Part of a small language model's weights.
Size: 10 layers, 8 heads of 32, vocabulary 1024, 8.56M parameters.
Architecture: RMSNorm after each block, rotary positions, untied embeddings.
Training: a variant of Muon for these matrices, 269M tokens, 8615 steps.
Each number is 500 + 50 x the weight over its row's rms, rounded and kept within 0 to 999. Layers, rows and columns count from 0. Numbers have three digits each. The size before them is the row's rms in percent of the matrix's.

# layer 4 MLP down (transposed), 704x256, rms 0.0785, rows 27-34, columns 0-127
094:525480423434445550533536584509487524508609517538582471475461504444479519480474518479576514470529465467485570510395594596445525525532525530480488484464490576485421556533493433441479621422527537496528472527485469520459489557540489468402577497529501461420443411556517500472495444476436390627415423420461556491479423533463498597483542489504558437522471538487415557566413515546469566503457
100:491566537494563484446448496482534514515493503482471478502514552477581497483462629525518449484551386549513506445519479485479485574521525513512466479571446403544525501421563457551503438465420453563410411594569516523525486608487505432506412491462431446602479496482524431534461572456598620514483494471478481531475536497606535503623469500472577409561449520534473538506470579436500508475483
102:454477545507476441448425492443482603489476518502481489437405524462455558509510487517472522554483476423510540525498403489562446493532449437405563562470452606484488497458493464443508484501496537469609531431467556564533537435459506523509478601506562533449459522471458514502557458474450498511508483370510532532455499556463525539420515411510484576407548308494459449491561555404534558443450
098:499310525558454473563475564558473479412544524531478544507510535582492592501550483443512536486491451604570442513538610640458492518413516477477606577429523515519509455444494476443548411554553441437576488539536479526514487472518501452458558506455468532585556527520545512531458464484499504488524427406427517470542600575584496493575478532430436468543537500480385552504503453593462471479488
096:532494478449540449425571518444375501520491565467497411578577464531484552494506501453405528502521512459507493460505558529437466517542493454487452499502507456501575466549498588599419529448554514551483504532492533460510497504431398515444489646520547418505522453468524412532472521509590529504457497477536567563568479634522494394555476475535441556464496588518553526565568463383407428542488
100:441491604464468491477544524531497463559469514499582445471419450557590539474426533470446480542468466521588500495461462579446542436511534459498531573496496549437461506540482441464524525571445487461503507529538490490365336482513566520503524424515411464526519591461467490420619534477518559426477555416472484539519523526563371437512532514526459528414547527571531513436507520515571488519471
106:535618472571531490549461474541525592534464567468522550512467537430479581511538478516479492508541551509550504542511503512479473453520508524500514448571526417548369410529454524571481483526482500475511447486440453580435519496504507492568526452400476496504448514510536579496521448535502437436450513481416562425495550526525408444575595453496459488429507505545473635542516406466507553505554
111:525470488424509484507583477489487504489454375494430421435563525496425473540397451516496592452522536519484496534455544494489591456453450498381482502467469529536478480446507584477426511466497472512497536459625453507519535557528421566436445477499510546550504468578445455474452552482385545624550509486585497573563519612513543523537563502451541452485506429386506630502486601502495556437527
# layer 4 MLP gate, 704x256, rms 0.139, rows 28-34, columns 0-127
101:594560509566610655539411483525469611475520459508456504517504462469464533494542547467558434522473466558494445456451434466494577501472540504600532538475451512412511519558512487505555498474534414422516524533575456530610580451500568535552483563409518564534612495544521510513542453533466580536453429448569519486443505452557472484511509430488474497474495500499545501473498520515488477455494
105:492455511532518495535608572569521485493501510523460479564481617448507537440514495477434518487503467559429498507524495358509570518418525495525568498568497497441370487491501459596529388494498449526420520555463490425499456520562548534526488527522517554488450531438496464552544529581469544531455495499470485459547477535500458553449497518490473422478448476552498462396545523615552470419523
099:500446569388465469547528570498604536532534489491550544463525585525537544449534475407530493489402515454563500488506564575546456465511552509569515460497503535505593481479574485477530398465531442515503505530558446476491490505427452426573513571425452535594572458534529456536462475519470476543448452507370502464487418537519466430485575420447543509537544485488469481516483503607494477442534
096:461548504466480490469459464510521459496429453471607572515468526494529524546488480519524570503552396475459524545498501449470469467454523546558459494436544519507481566384600502448535525519487431375475475514489563437471534466493435573577588499489519517531489481418561504493520464483497528584481481464507540497559579391487523517464471405430509487492517517511395454468472608568566528549574
103:477487531561449554529536435540406542442471503432453518441434489500490561393492510516503546626447465417530572481469466455484460566507555421545467419464511404513454435519461493411463494499550530510469491554510583465451474543487461560623561487558489496573442455396567487514535433509516529491486521471520470410613506663468465526519522506462569527565442444532514468476571491417539484455541
101:460560505555526519505549543527517515584486476482531533522498406449530536526441458426432539507462471471456516539546569593496542445482467516553466491509439526485427448465403329482380442520534398545466524519618531494548517488503493435510436519639590482544522579566471542484565498591518596549517503551582446511576597582519451481547555464509668549515457493494476530502539445488456563479459
102:509561444521466488539413505453517460578446557530529497486516442436460478447510431495474542469529483509520536435543461427477540529529486458457576473549456529490488542553409455501439533520501511505402551525474512505451568474491545503410475411585527536531525495402426496448518419481495405439458569442616502587521411519485538516529482461479537525524535454510432617543512556503510459418545
# layer 4 MLP up, 704x256, rms 0.148, rows 28-34, columns 0-127
098:529528556498515490432514530425511433485496490601520544484475418521467484532552449498551565541403551427445532591488590453536551568483504502447577468496547466518462588635441492441510530479525495393583504508458499492662532452463477436490495481542487492455464465477497572555467380470494410467510537530462542496489413532447488529441550559497507537488536546483506524485451466418504465468581
099:471421492404565495523510493522543426519543435440562493513512486501590413539505511591513429446598543602474514421477465574533487467450564543436389511459512472601512537484435472551413476495450488537509512503497534479492440462496626494416454519579561406519424575566540464481540590534522494467500574486546394444437536453479447516533495506438477565587587557482622542527460480479483552488520
097:590574590419502522456443461483552507558475445455511395593479447456607483459437530534488440538458503441402552469535461478493528475556521552424495402522514415551548536467413427520486469451474461461459511389490463544431504481527455555622491514528573478455461500557352393487554535509409449510498571557582466387487393437439572545504491484560593415505445412553501466483541483466526491557512
096:532553488555480470517508447523578509499518440532506538418462580491470522425500411539521458456537521480470493549524462495540509476510499596474547507500522502447486525470490365493553488522500491416513461505475478559560485587572566524616565486460474564548467516492503615482464411485522425535516441512404477535474494382477568518477489537458603403536455418445483484388433509565564622434580
104:504490398416501447483470463421506514507454513436525562530518561495572510560501522565552549409464501492522447519544548467474408599593565446482499514514496553459437545514480547492528534520546588522475466490560498505592516439451412487480398526474542512501465478539467446453431527502423427544543407448515487505541497545454457473539415480512531419513473422462454416608469514471578509456601
109:421555533512512518440478532568518474536483399456498420476482507540495503444533560452466492486497377587473540387429471625558584525459607411548489488517530531393473560546489492484566490571538475521559494538490492474511475417432526442575447510472595468556562474569371528400502520452464477480604468515450549500542582458526456510558571456534566451531385518455567473439485537556507282555495
102:581444475493508406547420441489541464437511524566568466581476601546608492527518495532540492500512414532435515490605600490465404438484527484460381552467473494485502525527513464480522527562544482461462488550478490523479583465546527480575473554510509397524521431516496449505540413457626484603380478551493412506663507446493614557505530475476582482535492522510495388490371490489459546546494